Weights of a small transformer language model.
Size: width 448, 7 heads of 64 (1 for keys and values), MLP 1216 SwiGLU, 24.6M parameters.
Architecture: RMSNorm before each block, rotary positions, no biases in attention or MLP, normalized queries and keys.
Training: a variant of Muon for these matrices, 280M tokens, 8678 steps.
Each number is 200 + 40 x the weight over its row's rms, rounded and kept within 0 to 999. Layers, rows and columns count from 0. The size before them is the row's rms in percent of the matrix's.

# down: layer 6 MLP down (transposed), 1216x448, rms 0.114, rows 654-688, columns 192-255
# gate: layer 6 MLP gate, 1216x448, rms 0.192, rows 655-689, columns 192-255
# up: layer 6 MLP up, 1216x448, rms 0.204, rows 655-689, columns 192-255
down654,100,195,144,176,147,163,169,218,161,89,155,219,254,134,221,159,211,222,169,230,210,150,147,245,211,187,208,178,163,179,197,216,182,203,218,215,216,162,177,239,156,168,207,206,198,218,128,212,211,173,211,187,199,174,163,229,152,248,151,184,156,256,176,213,219
gate655,104,188,172,188,224,177,136,224,160,257,152,151,163,166,273,133,235,190,201,165,151,209,197,218,209,177,226,136,242,198,258,208,192,144,192,150,97,207,142,190,218,197,228,186,186,182,237,122,148,120,262,243,224,214,222,173,227,124,223,168,213,158,171,234,186
up655,102,179,185,194,150,191,207,189,216,142,187,151,191,195,176,278,257,181,197,162,210,134,225,239,196,158,245,228,253,184,210,143,201,219,179,170,207,210,229,165,228,269,220,90,221,154,142,188,101,155,156,216,261,270,271,173,181,260,219,160,160,219,174,142,223
down655,101,148,276,156,248,246,189,193,171,201,193,86,226,231,211,218,260,183,246,171,198,200,213,246,202,197,224,212,201,94,201,142,211,229,167,257,122,229,215,241,252,251,183,168,174,219,145,184,207,211,189,190,203,216,226,193,187,248,220,275,171,226,207,245,184
gate656,101,178,201,213,173,261,145,201,186,220,225,136,241,187,236,114,231,260,274,188,147,163,236,171,278,148,234,186,252,226,240,212,187,262,148,158,126,184,183,178,101,192,180,211,217,220,65,196,296,243,221,155,204,148,203,152,277,172,182,177,151,192,275,172,280
up656,098,247,201,142,190,238,207,178,174,190,175,331,192,271,166,245,222,155,240,144,234,205,226,253,150,258,219,182,186,250,187,230,206,172,189,198,248,137,272,253,232,207,254,225,191,154,198,296,176,200,237,222,213,218,174,163,192,234,178,188,201,238,165,168,200
down656,101,211,144,161,121,208,177,237,218,221,156,260,240,215,264,191,255,220,252,226,201,138,181,239,191,207,197,240,290,192,224,191,207,270,192,181,213,230,199,124,165,252,208,264,129,235,199,276,166,205,280,184,214,175,267,255,252,202,190,226,227,278,209,201,192
gate657,103,243,214,183,218,200,234,168,191,191,191,191,256,202,217,183,189,144,191,224,201,218,210,229,141,216,186,224,157,185,203,207,166,186,141,133,225,193,203,184,163,166,183,209,133,169,185,121,152,325,233,217,239,265,111,242,181,146,170,195,212,198,189,184,190
up657,100,245,193,243,224,179,255,107,141,219,151,224,192,203,213,240,172,197,192,257,202,164,148,205,198,223,225,256,195,226,224,157,138,212,212,279,258,187,171,157,200,214,260,263,180,270,188,264,186,260,233,213,272,201,226,197,237,289,261,185,152,147,206,214,224
down657,101,242,223,209,67,167,216,234,163,226,93,192,137,167,211,130,183,241,130,165,190,145,181,188,192,268,155,284,212,195,219,189,200,211,216,238,220,153,258,265,217,116,132,191,184,261,161,172,159,182,215,170,201,163,177,194,203,197,123,222,210,123,213,183,242
gate658,103,241,189,246,172,228,182,192,200,191,247,248,252,196,187,228,201,183,193,265,132,179,120,164,254,200,182,186,165,216,185,204,209,200,238,184,194,200,204,188,249,117,259,192,151,115,205,320,185,169,217,171,208,241,194,273,210,174,232,251,209,136,158,160,184
up658,102,152,237,226,265,141,153,245,201,186,199,188,217,171,202,147,207,221,202,185,202,234,249,143,168,246,225,240,219,155,263,217,201,185,120,265,215,224,224,273,257,224,187,228,153,226,210,200,216,222,201,189,218,163,181,222,215,227,224,188,179,154,348,282,178
down658,103,191,227,238,214,267,223,237,189,216,167,258,186,194,180,120,171,220,167,211,193,226,183,211,238,196,237,216,223,138,239,172,157,245,170,209,181,232,188,243,113,222,217,241,204,186,122,158,239,187,224,155,192,171,185,188,189,201,138,246,167,195,170,228,166
gate659,101,186,219,220,134,177,244,143,239,183,192,216,179,174,205,160,124,204,164,198,207,202,241,151,178,255,159,166,175,267,227,161,226,114,185,133,124,205,230,150,270,140,252,223,169,229,201,184,227,169,145,237,243,171,192,190,130,258,233,271,225,176,223,223,210
up659,104,199,146,220,166,282,263,203,225,196,168,167,245,268,242,264,211,223,265,266,247,211,302,234,202,239,207,200,165,208,241,217,230,198,168,179,184,241,220,218,173,209,218,142,205,193,262,271,122,225,177,267,196,174,281,240,213,161,210,224,163,231,190,208,164
down659,105,184,152,246,165,237,193,123,151,239,246,176,170,244,156,288,217,235,287,227,177,202,192,190,187,182,213,206,173,236,223,227,119,244,170,198,160,157,97,209,151,200,201,206,211,154,245,194,179,232,190,210,213,245,189,224,242,219,221,198,178,227,231,266,289
gate660,099,222,182,231,206,195,207,113,194,209,231,242,162,131,155,186,176,278,155,177,235,172,141,176,199,228,196,222,161,282,207,207,154,204,207,219,189,191,212,272,216,117,184,242,217,225,236,134,217,245,195,198,198,260,233,220,242,169,197,173,211,195,249,108,223
up660,098,225,291,195,200,271,196,143,250,133,266,210,217,100,219,224,244,237,197,247,205,203,134,231,248,168,247,240,245,202,148,226,116,239,185,193,234,162,213,171,172,168,232,164,181,171,225,209,232,250,235,146,181,218,214,119,176,233,218,163,173,164,210,204,274
down660,099,259,174,207,183,275,205,153,227,192,202,170,191,181,169,239,244,211,211,259,211,198,226,155,223,193,202,183,310,248,156,226,160,251,209,345,240,140,184,291,181,194,92,209,230,117,182,219,198,230,166,149,202,279,181,157,165,194,181,167,252,238,196,256,273
gate661,094,242,185,235,161,224,223,156,253,133,221,194,186,259,213,246,210,135,160,95,253,182,191,213,206,159,168,167,175,141,177,175,255,189,164,317,193,210,228,173,179,237,201,251,176,177,231,263,216,157,176,252,196,193,173,295,240,205,236,208,247,257,224,137,155
up661,097,181,271,171,205,187,225,134,210,198,286,202,147,152,195,149,208,207,202,222,132,165,223,151,127,220,231,232,259,245,212,166,176,186,160,186,225,159,240,243,170,140,200,139,186,191,189,156,198,174,151,167,174,185,200,216,144,229,174,183,225,156,186,200,197
down661,093,204,166,182,234,271,227,215,184,224,228,245,170,178,251,223,249,213,133,283,150,203,167,223,210,173,174,205,260,171,131,181,185,160,169,100,193,159,181,226,193,179,240,213,121,173,223,193,277,200,205,194,218,200,213,199,235,211,231,179,265,174,261,208,234
gate662,104,190,164,216,189,175,185,221,226,231,234,185,242,156,222,288,147,243,294,241,167,216,161,211,211,109,168,220,144,167,137,175,195,141,137,226,114,241,181,241,215,233,285,200,193,188,247,242,199,210,230,207,237,218,295,197,203,215,183,191,242,135,193,204,195
up662,100,270,170,146,113,201,152,249,235,187,147,256,194,229,176,226,157,227,281,225,149,138,198,134,135,231,178,191,176,151,202,207,203,268,178,216,174,181,245,171,195,109,187,227,229,217,207,181,121,171,196,255,249,224,186,228,149,219,280,219,228,176,239,216,240
down662,101,167,209,266,264,253,201,177,156,231,161,275,198,219,242,257,116,285,165,171,184,205,154,207,263,180,241,170,210,229,208,233,211,238,195,229,137,168,204,242,193,203,195,247,211,132,208,213,203,187,174,200,266,241,211,206,86,167,210,268,233,209,218,164,133
gate663,096,249,296,179,174,211,179,294,203,249,198,218,272,166,222,203,118,231,200,214,257,219,194,205,103,194,236,266,200,226,197,171,242,182,298,180,167,209,178,291,198,242,173,307,174,141,206,221,216,204,175,238,210,240,135,153,194,228,258,179,148,153,158,209,187
up663,099,242,159,228,208,196,157,184,192,159,212,223,137,226,154,263,221,269,211,248,250,223,228,201,151,191,225,194,234,181,193,116,223,246,254,223,130,135,154,212,119,192,213,217,176,178,159,152,285,231,177,167,166,117,152,185,238,199,222,207,181,137,201,147,169
down663,099,164,136,217,246,219,164,181,193,227,159,238,153,209,199,172,196,244,224,184,180,236,218,226,253,105,154,157,236,245,244,201,226,137,253,299,185,214,238,204,152,212,173,212,234,193,154,171,274,184,230,211,246,170,201,195,142,205,229,167,172,199,169,231,142
gate664,099,193,197,165,190,179,189,198,177,213,275,130,251,271,292,187,247,207,155,207,197,169,197,242,211,313,206,221,277,242,229,193,223,210,181,185,263,230,237,220,229,175,204,192,213,249,208,197,230,249,132,197,129,216,174,206,139,203,237,172,142,102,197,182,193
up664,099,227,139,228,164,109,182,183,142,154,205,179,187,200,247,211,134,189,248,192,138,244,179,137,188,184,149,130,214,238,229,207,224,260,187,182,224,185,153,201,226,212,211,275,190,224,207,139,114,204,239,242,259,175,163,198,190,203,214,264,224,202,191,189,155
down664,099,201,134,229,251,147,160,211,218,168,254,113,184,205,143,203,221,270,237,225,178,200,79,211,183,186,196,182,223,178,221,269,174,310,173,246,241,157,126,236,251,195,212,249,241,195,250,231,95,212,212,232,218,181,198,255,148,193,161,262,222,166,174,234,219
gate665,095,232,188,167,149,149,199,203,215,134,150,205,158,214,232,215,185,156,226,172,125,173,162,176,190,234,199,239,192,193,199,209,185,227,220,209,176,181,289,236,197,110,131,160,154,226,195,229,172,164,229,201,222,205,239,171,186,244,191,247,233,285,212,143,183
up665,110,250,211,170,178,169,199,100,189,224,203,190,151,189,261,233,205,185,216,198,211,222,123,212,225,240,237,226,216,191,258,196,155,184,202,206,194,202,203,204,202,155,202,225,206,177,140,290,203,211,197,183,185,208,208,206,156,158,274,155,197,191,216,286,234
down665,096,201,236,154,249,195,248,243,177,231,197,106,178,196,187,158,202,229,209,168,197,185,196,157,221,224,176,215,211,208,294,138,185,230,212,260,151,197,188,233,201,214,229,237,184,201,163,165,207,139,218,155,139,151,143,282,201,153,288,232,159,210,220,256,222
gate666,095,153,182,210,161,209,257,167,108,213,183,179,209,273,227,244,154,122,275,274,192,184,242,202,150,178,283,207,136,169,248,173,235,196,230,214,200,185,204,247,127,221,162,192,139,180,176,174,178,165,201,228,194,262,184,131,219,287,197,207,159,170,154,223,135
up666,097,223,208,161,234,191,180,191,238,144,163,138,254,206,247,222,192,186,179,220,173,291,225,208,202,244,172,239,226,184,190,267,203,203,174,233,242,254,188,215,189,216,160,221,250,138,285,158,157,162,265,247,197,205,174,210,178,240,271,279,197,230,224,159,177
down666,096,176,234,194,83,207,232,133,177,157,241,181,170,219,187,315,162,262,246,219,199,277,263,204,187,200,250,182,178,178,176,281,183,169,187,155,192,203,225,181,163,220,182,248,220,232,252,160,197,164,141,250,230,299,158,163,223,194,230,174,170,290,285,188,210
gate667,098,142,216,245,151,193,201,189,146,324,206,204,213,135,203,260,184,234,162,210,162,163,192,211,234,250,219,181,207,273,185,178,135,182,278,231,164,247,141,220,132,216,228,128,241,156,233,230,189,214,242,88,173,150,240,199,244,194,225,272,244,156,255,154,209
up667,101,151,218,116,184,173,164,206,275,168,157,219,192,193,202,185,195,87,217,124,128,190,164,270,234,273,255,221,150,247,226,175,182,220,195,111,177,189,212,186,211,157,259,205,218,159,235,189,225,166,139,210,199,172,129,236,199,183,212,187,177,153,185,263,183
down667,100,155,228,195,188,259,255,135,193,164,235,190,223,233,130,223,234,194,164,155,167,296,181,179,275,165,256,191,140,173,159,252,197,207,187,258,228,152,223,196,230,106,198,156,146,178,231,167,242,229,214,165,272,207,167,178,287,213,237,187,143,203,240,219,196
gate668,102,191,230,265,220,166,186,184,237,244,212,196,236,210,105,216,193,227,194,213,195,185,174,212,134,218,164,267,239,242,201,252,183,180,230,154,239,200,221,171,225,194,185,219,184,309,200,243,233,183,130,168,169,178,210,269,209,150,116,158,193,182,183,219,187
up668,101,193,234,229,192,122,218,171,238,256,117,173,216,137,232,154,112,206,197,169,223,219,187,170,143,221,192,193,200,180,209,183,207,184,173,208,267,159,203,205,216,231,149,270,203,176,190,237,241,195,225,172,223,161,235,223,150,235,127,175,191,188,174,170,159
down668,103,109,157,229,182,293,244,234,131,277,218,172,237,161,191,229,182,195,169,187,147,182,230,199,165,179,161,149,170,194,222,146,243,113,203,141,174,175,155,209,175,194,210,250,168,163,161,207,237,287,228,235,255,205,175,249,196,192,167,253,264,122,174,245,260
gate669,097,249,156,237,229,242,180,153,230,258,182,233,319,208,215,199,237,166,239,227,250,204,189,192,207,219,193,231,271,209,215,256,189,203,215,223,146,221,209,121,223,261,182,163,170,161,164,187,198,205,198,163,226,238,196,163,198,174,191,170,127,209,216,151,193
up669,100,208,207,145,210,220,178,135,199,150,191,157,157,156,212,202,177,172,211,222,197,204,213,211,200,200,222,124,215,239,154,131,205,187,167,146,214,191,181,217,195,215,224,236,208,213,182,263,239,247,147,210,201,135,226,288,171,157,189,149,137,199,161,222,223
down669,099,143,229,131,187,174,189,193,193,205,199,233,206,228,180,161,206,228,156,183,265,197,221,204,237,175,201,218,198,229,185,189,170,231,200,228,174,133,195,226,248,241,152,178,254,235,154,152,234,216,182,180,254,223,216,153,216,161,245,173,120,240,114,200,224
gate670,102,217,173,160,185,204,208,192,239,227,212,160,190,258,249,205,233,201,204,235,128,275,191,214,98,164,171,198,242,147,181,213,278,130,244,183,162,123,195,134,150,247,195,212,153,208,128,219,199,220,219,221,262,181,218,209,125,186,138,235,167,124,301,200,211
up670,104,180,238,209,130,157,172,137,181,212,173,209,136,176,223,162,238,233,166,204,197,217,184,143,238,216,245,122,247,144,240,221,159,226,226,153,159,214,180,208,219,159,245,240,231,191,196,147,163,232,174,230,261,189,154,100,244,164,183,141,185,239,224,190,195
down670,104,198,147,197,178,279,272,152,170,224,195,200,161,246,225,196,231,225,168,184,243,138,182,205,211,150,229,219,238,157,157,267,204,247,259,190,206,177,214,171,204,196,171,194,153,251,232,183,180,89,165,238,210,179,186,183,245,185,178,134,134,185,163,162,195
gate671,099,233,221,209,147,205,174,141,181,239,195,185,205,207,188,190,190,275,244,174,256,259,244,205,245,169,220,197,186,249,256,167,133,189,169,216,197,185,259,217,220,224,194,202,156,147,174,126,238,242,213,214,198,162,214,247,244,249,171,230,268,186,251,151,196
up671,097,207,162,168,248,229,76,264,211,171,245,167,216,220,169,203,169,183,239,267,254,228,171,211,168,208,180,214,221,149,173,123,163,208,185,174,198,267,199,177,130,280,176,133,204,119,255,229,254,148,206,181,215,177,200,170,214,197,209,156,217,179,189,188,215
down671,101,180,147,199,150,169,188,206,278,243,192,198,213,312,142,264,219,184,232,271,231,193,231,189,182,259,196,260,207,228,167,213,234,222,201,198,131,282,212,187,158,261,166,216,174,140,279,189,154,152,212,197,169,230,226,190,205,196,174,188,182,226,217,209,166
gate672,100,104,214,163,171,197,130,217,180,234,208,164,181,276,205,228,263,203,160,200,228,224,195,225,161,221,200,240,207,157,198,210,157,130,210,209,237,154,176,257,258,164,106,235,181,166,121,141,180,182,189,183,227,235,189,217,130,220,178,184,175,202,163,188,241
up672,104,151,158,172,144,150,176,228,240,207,153,191,165,242,159,263,170,237,127,193,253,186,196,268,200,196,240,270,173,169,231,242,250,191,197,277,172,202,183,208,183,146,209,208,219,227,222,179,203,159,253,205,232,172,258,246,211,222,208,180,213,252,105,224,202
down672,102,231,241,179,203,278,246,284,223,230,210,155,165,146,197,199,180,153,205,119,131,246,199,250,167,214,196,219,137,283,187,224,255,226,265,199,202,203,172,152,210,164,261,179,255,234,273,176,173,277,210,200,186,181,242,217,149,206,145,284,191,268,277,279,150
gate673,095,148,72,146,221,205,208,181,205,272,149,211,137,178,221,229,145,200,248,241,181,91,231,159,245,117,236,216,260,204,219,226,175,211,188,165,184,196,267,117,203,191,197,183,187,160,154,212,196,181,261,175,236,163,164,159,301,270,196,187,220,186,162,272,207
up673,095,184,115,239,226,188,188,138,268,252,119,269,162,185,166,213,128,224,162,218,163,208,225,228,193,213,203,128,230,218,223,183,150,197,208,65,128,134,198,223,239,223,205,228,158,175,201,247,165,216,153,164,209,212,133,161,223,161,221,201,201,117,154,264,250
down673,097,157,158,188,118,205,177,152,225,212,155,208,133,179,154,146,241,212,207,202,203,222,228,146,153,176,220,200,157,188,172,161,265,199,161,185,171,193,245,254,166,226,168,184,189,149,200,254,210,221,212,165,192,183,164,140,210,267,223,168,235,239,150,199,244
gate674,099,200,246,186,210,228,225,162,179,180,181,149,99,109,187,201,221,252,142,206,199,218,157,243,171,165,175,229,221,177,253,175,139,177,181,197,241,166,152,134,262,215,148,191,226,198,203,218,219,269,285,209,192,217,125,159,227,162,223,223,213,254,209,193,222
up674,101,187,244,213,216,156,219,148,172,196,160,188,222,151,142,232,206,203,227,251,205,238,242,205,192,175,206,172,168,153,172,313,238,145,204,181,196,262,212,156,209,180,194,155,244,171,189,134,187,178,265,145,147,206,154,211,223,189,259,179,253,145,178,219,117
down674,102,205,243,241,244,178,153,203,229,179,149,181,170,264,163,239,211,283,155,201,236,264,213,234,260,212,185,249,221,240,142,228,178,182,275,171,175,187,173,175,217,180,196,253,267,273,204,131,189,217,195,159,156,163,223,258,147,154,212,183,207,133,196,219,190
gate675,100,207,186,191,86,249,184,199,226,161,235,183,176,154,263,227,215,222,173,188,188,272,228,207,191,179,176,204,201,237,271,255,185,270,162,207,213,184,257,236,238,233,162,104,223,216,213,244,218,196,274,217,200,166,201,186,270,201,193,220,202,271,235,215,208
up675,098,188,229,199,171,209,217,226,191,217,144,224,195,267,229,218,244,225,150,171,208,151,156,211,277,163,231,199,271,260,170,180,238,190,184,131,152,306,288,224,189,185,163,228,255,159,245,130,208,89,180,199,205,221,232,260,187,228,233,256,180,181,207,183,171
down675,093,197,233,127,222,223,128,145,234,137,76,226,243,210,190,183,190,244,223,151,219,211,107,162,271,237,203,233,126,194,208,228,223,133,193,225,133,261,225,115,232,251,233,202,164,187,243,222,239,139,172,261,257,183,147,203,212,173,185,203,241,259,136,179,144
gate676,100,185,157,233,254,262,210,202,156,186,222,217,135,229,237,220,175,148,146,111,110,274,214,218,98,173,189,232,256,221,269,162,248,194,218,200,242,154,284,237,282,222,226,188,203,209,101,150,219,203,143,278,213,188,189,146,351,209,209,200,199,188,215,154,198
up676,101,209,182,160,173,109,223,259,169,173,210,220,216,185,145,181,196,199,240,316,164,212,157,241,164,233,196,199,204,231,248,236,161,206,124,225,110,254,123,203,187,205,215,181,177,217,250,212,162,218,288,254,215,207,167,184,204,176,182,209,267,162,231,210,173
down676,102,237,232,203,170,116,149,241,226,182,210,164,292,212,225,113,236,296,155,223,168,236,190,164,179,224,267,154,144,244,232,232,256,197,145,227,262,245,273,204,290,201,174,256,219,212,208,235,144,194,227,150,183,156,142,170,180,260,192,252,248,215,121,270,195
gate677,097,174,192,226,222,178,130,287,276,150,219,182,206,158,181,146,165,117,182,202,175,205,168,171,236,253,207,231,157,212,233,217,208,185,202,228,255,142,165,213,256,182,194,144,239,181,193,260,144,204,202,253,232,209,210,262,260,203,169,226,217,174,254,222,176
up677,098,175,212,247,166,156,163,281,247,174,160,208,250,224,199,230,218,118,335,183,216,265,195,112,232,230,195,305,146,252,273,215,202,247,177,224,323,114,163,205,200,276,201,121,210,161,174,214,214,173,181,183,136,219,203,222,210,202,189,206,151,231,174,247,238
down677,095,187,162,175,180,187,221,232,253,173,183,228,215,183,233,181,235,225,180,210,148,213,207,221,287,210,179,223,211,225,194,150,236,185,166,186,197,222,247,221,142,306,249,218,195,212,242,246,118,244,219,224,227,237,169,212,203,152,215,171,209,299,189,208,229
gate678,105,181,247,244,217,240,175,236,272,191,207,128,254,262,216,260,240,121,143,257,148,217,173,252,215,236,232,207,256,233,193,220,213,312,249,134,189,187,237,143,176,236,171,230,231,246,213,240,154,201,202,169,257,171,218,184,173,206,236,207,168,194,196,238,179
up678,104,206,190,182,142,196,230,200,259,184,201,165,163,154,139,172,178,246,203,173,167,236,216,226,235,298,178,217,278,262,215,133,199,155,187,211,179,204,208,160,255,234,151,180,190,236,255,192,243,230,243,215,155,192,162,188,195,215,135,212,240,141,201,159,277
down678,106,176,157,258,289,256,209,231,264,198,196,145,197,164,168,173,194,282,182,266,240,252,143,227,186,262,124,199,214,226,229,185,239,271,202,202,226,201,221,167,217,159,213,201,256,202,241,194,216,130,184,122,190,114,200,297,287,151,257,188,217,178,233,256,184
gate679,105,190,189,199,257,202,196,229,131,121,195,229,177,143,186,177,131,257,253,221,179,170,254,218,264,185,181,227,210,262,209,326,238,115,198,257,215,219,230,202,235,127,219,236,148,101,227,204,232,208,212,118,198,184,211,169,223,251,195,242,232,225,120,214,125
up679,100,236,211,201,164,211,143,158,237,240,110,105,201,202,218,247,207,154,126,191,208,218,152,200,183,140,148,144,202,223,110,93,165,296,179,135,190,172,172,229,224,224,168,183,143,204,109,201,239,230,259,207,201,164,251,168,251,271,135,231,223,216,219,159,231
down679,102,247,197,189,168,128,190,190,224,228,234,159,185,153,240,219,257,199,211,148,247,235,220,141,186,175,200,250,213,200,120,190,265,167,191,218,251,262,134,209,192,215,186,213,169,158,159,192,173,176,160,212,241,235,200,234,226,213,236,212,187,193,150,220,266
gate680,101,157,177,172,194,170,241,169,183,212,185,234,222,171,134,171,232,221,204,199,195,172,208,256,183,176,194,245,210,245,116,135,167,152,240,160,220,213,223,173,158,143,220,219,283,172,220,225,245,140,261,232,149,253,193,218,137,186,127,229,245,156,243,162,167
up680,100,181,260,234,184,222,257,207,218,124,122,193,216,168,215,198,248,190,167,158,200,254,221,204,290,189,186,268,189,197,185,153,187,229,256,199,115,235,169,172,196,284,238,193,229,234,212,197,204,190,208,139,164,239,203,182,260,161,188,272,221,137,160,283,192
down680,104,209,181,263,110,248,166,270,180,224,233,175,199,180,235,234,216,129,172,177,164,144,211,204,167,162,247,223,216,236,151,218,206,206,169,253,193,220,237,155,172,196,200,217,172,157,190,207,177,184,258,223,191,170,302,168,196,254,151,271,215,162,214,179,206
gate681,102,215,254,159,212,215,231,209,213,321,184,178,222,211,146,290,170,209,273,188,332,125,247,124,254,198,217,183,179,213,229,168,244,219,230,221,143,191,205,254,190,160,270,256,230,261,237,242,182,186,218,212,235,219,198,207,181,238,236,262,201,242,265,219,225
up681,098,169,229,196,184,199,207,206,256,229,176,228,221,200,235,266,132,215,193,248,250,204,240,169,182,228,235,170,197,211,229,282,189,201,271,206,194,225,200,175,159,250,224,160,214,221,190,193,206,210,261,211,179,268,207,180,231,191,159,191,180,159,131,235,200
down681,102,220,194,149,169,193,216,225,251,226,234,169,231,193,173,193,228,149,241,177,277,306,139,209,267,228,243,187,222,232,225,213,184,135,188,196,288,252,236,273,255,202,192,192,137,152,124,237,221,78,215,180,113,202,208,181,233,207,133,187,223,162,203,127,205
gate682,101,185,136,226,202,131,260,178,229,232,236,162,240,198,191,122,265,184,145,177,133,238,187,200,230,222,207,199,206,240,199,208,144,173,223,207,171,141,254,278,230,224,277,269,184,202,220,113,270,251,223,179,205,179,272,191,195,184,190,186,290,218,216,191,177
up682,107,184,230,142,246,293,166,211,230,176,243,173,262,212,154,223,250,121,196,161,224,270,213,159,230,262,219,223,130,140,156,224,231,128,189,241,196,191,171,154,153,111,213,170,142,182,172,209,223,225,153,135,232,146,195,180,258,258,150,217,247,187,192,211,173
down682,105,143,127,217,227,273,171,249,203,207,156,181,186,216,150,280,166,236,259,210,258,234,165,182,195,257,133,238,244,117,151,178,147,144,260,160,235,182,220,201,185,225,159,282,191,157,161,201,203,153,198,253,235,193,224,229,203,169,203,147,237,187,230,251,175
gate683,101,155,250,211,224,220,193,194,244,167,142,210,230,220,176,219,203,154,257,210,256,172,207,160,178,229,214,193,175,241,226,213,240,179,203,146,166,260,172,200,182,234,142,195,251,242,175,190,234,229,179,261,268,186,178,154,149,229,205,165,237,157,153,163,231
up683,101,228,224,173,225,291,152,154,187,195,111,172,187,211,146,290,158,162,205,192,174,251,219,223,203,176,239,164,175,136,242,243,228,174,123,197,139,165,122,181,154,287,212,149,188,194,213,119,217,219,194,240,164,215,190,213,170,209,199,217,131,207,130,231,190
down683,103,124,128,168,197,204,270,205,205,212,248,150,218,222,169,185,272,202,152,219,161,189,303,256,160,223,164,201,228,216,199,219,238,220,120,157,186,260,168,215,180,243,195,190,214,242,226,183,234,200,272,184,211,196,199,242,198,226,159,221,192,218,213,265,200
gate684,102,270,174,298,172,237,235,159,238,255,216,257,191,164,281,227,162,192,234,205,237,206,283,184,167,128,174,206,138,151,231,188,246,196,168,211,180,210,218,158,229,183,222,252,138,160,157,236,185,174,233,189,273,156,162,243,181,203,218,204,180,175,217,168,245
up684,103,244,227,227,209,213,259,146,226,210,208,167,198,242,161,122,115,164,212,286,336,175,220,173,216,156,113,274,185,186,168,229,229,174,175,230,233,187,178,138,219,257,298,228,311,255,177,218,225,186,177,317,265,173,106,226,202,181,217,214,224,221,228,141,212
down684,105,207,205,232,187,226,240,219,230,216,215,210,194,167,270,256,194,174,228,164,164,37,130,178,214,228,216,240,197,238,149,190,207,274,173,210,187,212,160,156,213,187,250,136,238,199,231,178,185,245,208,214,173,214,167,155,161,210,180,172,156,119,170,255,125
gate685,105,173,100,280,124,247,173,156,177,154,186,203,219,262,208,273,203,237,162,295,209,166,230,162,173,200,187,150,191,221,233,191,212,225,267,128,198,177,243,242,289,190,189,189,239,144,238,201,242,197,280,204,173,243,248,180,203,171,224,229,245,126,191,184,176
up685,101,327,135,201,195,232,151,187,195,137,186,130,196,215,274,325,171,188,218,261,183,220,162,196,171,200,213,136,126,209,190,178,150,211,100,217,247,160,247,274,136,227,206,177,264,159,234,234,226,196,260,238,226,219,269,183,126,200,226,214,226,249,206,186,225
down685,100,222,144,257,127,219,113,204,243,252,199,229,146,285,222,263,135,265,199,222,196,233,181,233,189,173,221,181,186,199,205,162,175,195,153,150,205,148,256,201,171,223,189,254,180,210,131,177,175,188,278,228,230,198,170,185,173,229,152,211,253,220,210,190,185
gate686,104,210,197,250,217,195,194,168,208,205,207,245,173,157,113,210,229,193,220,167,215,212,221,208,293,215,231,263,183,275,145,188,210,173,227,194,191,210,202,186,193,202,197,208,149,251,160,211,179,203,134,209,184,231,212,190,192,225,105,155,228,138,264,218,234
up686,099,309,187,272,210,199,212,243,248,158,177,256,195,304,179,222,219,190,199,271,206,207,218,207,189,253,236,148,263,227,191,208,132,171,222,141,188,194,224,221,194,254,182,234,231,183,164,119,165,201,263,184,230,137,180,182,245,98,154,245,202,219,189,149,154
down686,102,245,239,207,166,152,175,201,180,189,120,215,101,229,219,248,234,283,153,224,150,185,170,262,222,141,220,206,223,268,177,303,120,179,190,133,267,230,206,266,216,241,197,220,244,183,171,211,218,218,238,167,229,151,112,247,135,165,168,151,170,209,210,261,181
gate687,094,221,177,289,172,174,214,275,221,175,182,207,217,201,203,221,183,194,207,221,273,103,285,181,236,252,292,251,209,189,228,190,231,170,188,248,194,209,175,205,315,229,146,144,169,152,155,206,212,142,198,190,183,168,161,171,204,202,179,207,143,168,249,193,123
up687,098,258,176,206,190,141,257,189,199,185,191,98,201,212,189,232,198,161,169,224,149,128,155,219,168,202,212,186,222,224,223,164,185,263,166,204,231,195,176,192,194,257,200,183,127,262,233,166,204,239,267,278,224,205,168,268,233,198,181,209,218,252,208,231,203
down687,097,159,214,193,159,191,261,184,249,231,235,214,199,190,253,208,190,185,188,243,161,212,237,164,186,197,153,219,317,213,154,197,231,218,125,175,199,94,226,237,130,177,209,213,217,200,136,112,274,269,229,281,126,242,222,152,200,150,144,124,232,156,242,230,227
gate688,094,277,174,220,190,260,212,179,247,183,104,208,231,194,238,223,188,166,162,246,217,181,161,174,210,255,238,186,220,265,152,237,220,205,227,218,220,267,192,152,247,232,183,255,170,123,233,225,175,194,213,297,299,244,163,182,230,217,226,231,177,209,184,236,187
up688,097,149,171,232,154,97,168,160,216,167,223,184,264,229,176,271,207,162,222,220,186,267,185,201,220,222,235,209,184,235,165,260,228,116,199,199,248,173,161,187,249,229,225,195,136,203,199,269,235,160,233,176,174,186,200,169,180,210,221,253,172,251,169,212,210
down688,096,179,218,234,159,190,129,116,176,170,234,168,176,145,235,137,149,137,216,180,189,114,185,129,152,148,223,218,183,190,186,160,212,172,231,230,209,151,227,232,211,163,241,210,254,190,180,153,189,166,220,134,225,248,208,221,254,194,206,243,218,247,177,223,206
gate689,101,111,189,241,165,195,195,168,244,137,210,231,115,178,194,188,177,168,226,202,241,287,192,169,205,193,221,140,179,234,127,180,170,240,245,130,256,168,167,191,232,234,186,208,160,175,190,230,240,180,171,198,160,249,289,194,144,223,127,203,183,191,232,181,138
up689,095,131,152,170,220,148,205,215,172,165,212,171,224,160,237,184,160,161,227,148,185,205,159,228,240,161,202,100,151,171,160,220,164,331,180,168,159,239,235,128,218,220,169,203,201,264,195,189,120,189,201,236,204,185,218,203,219,177,114,170,194,255,230,173,247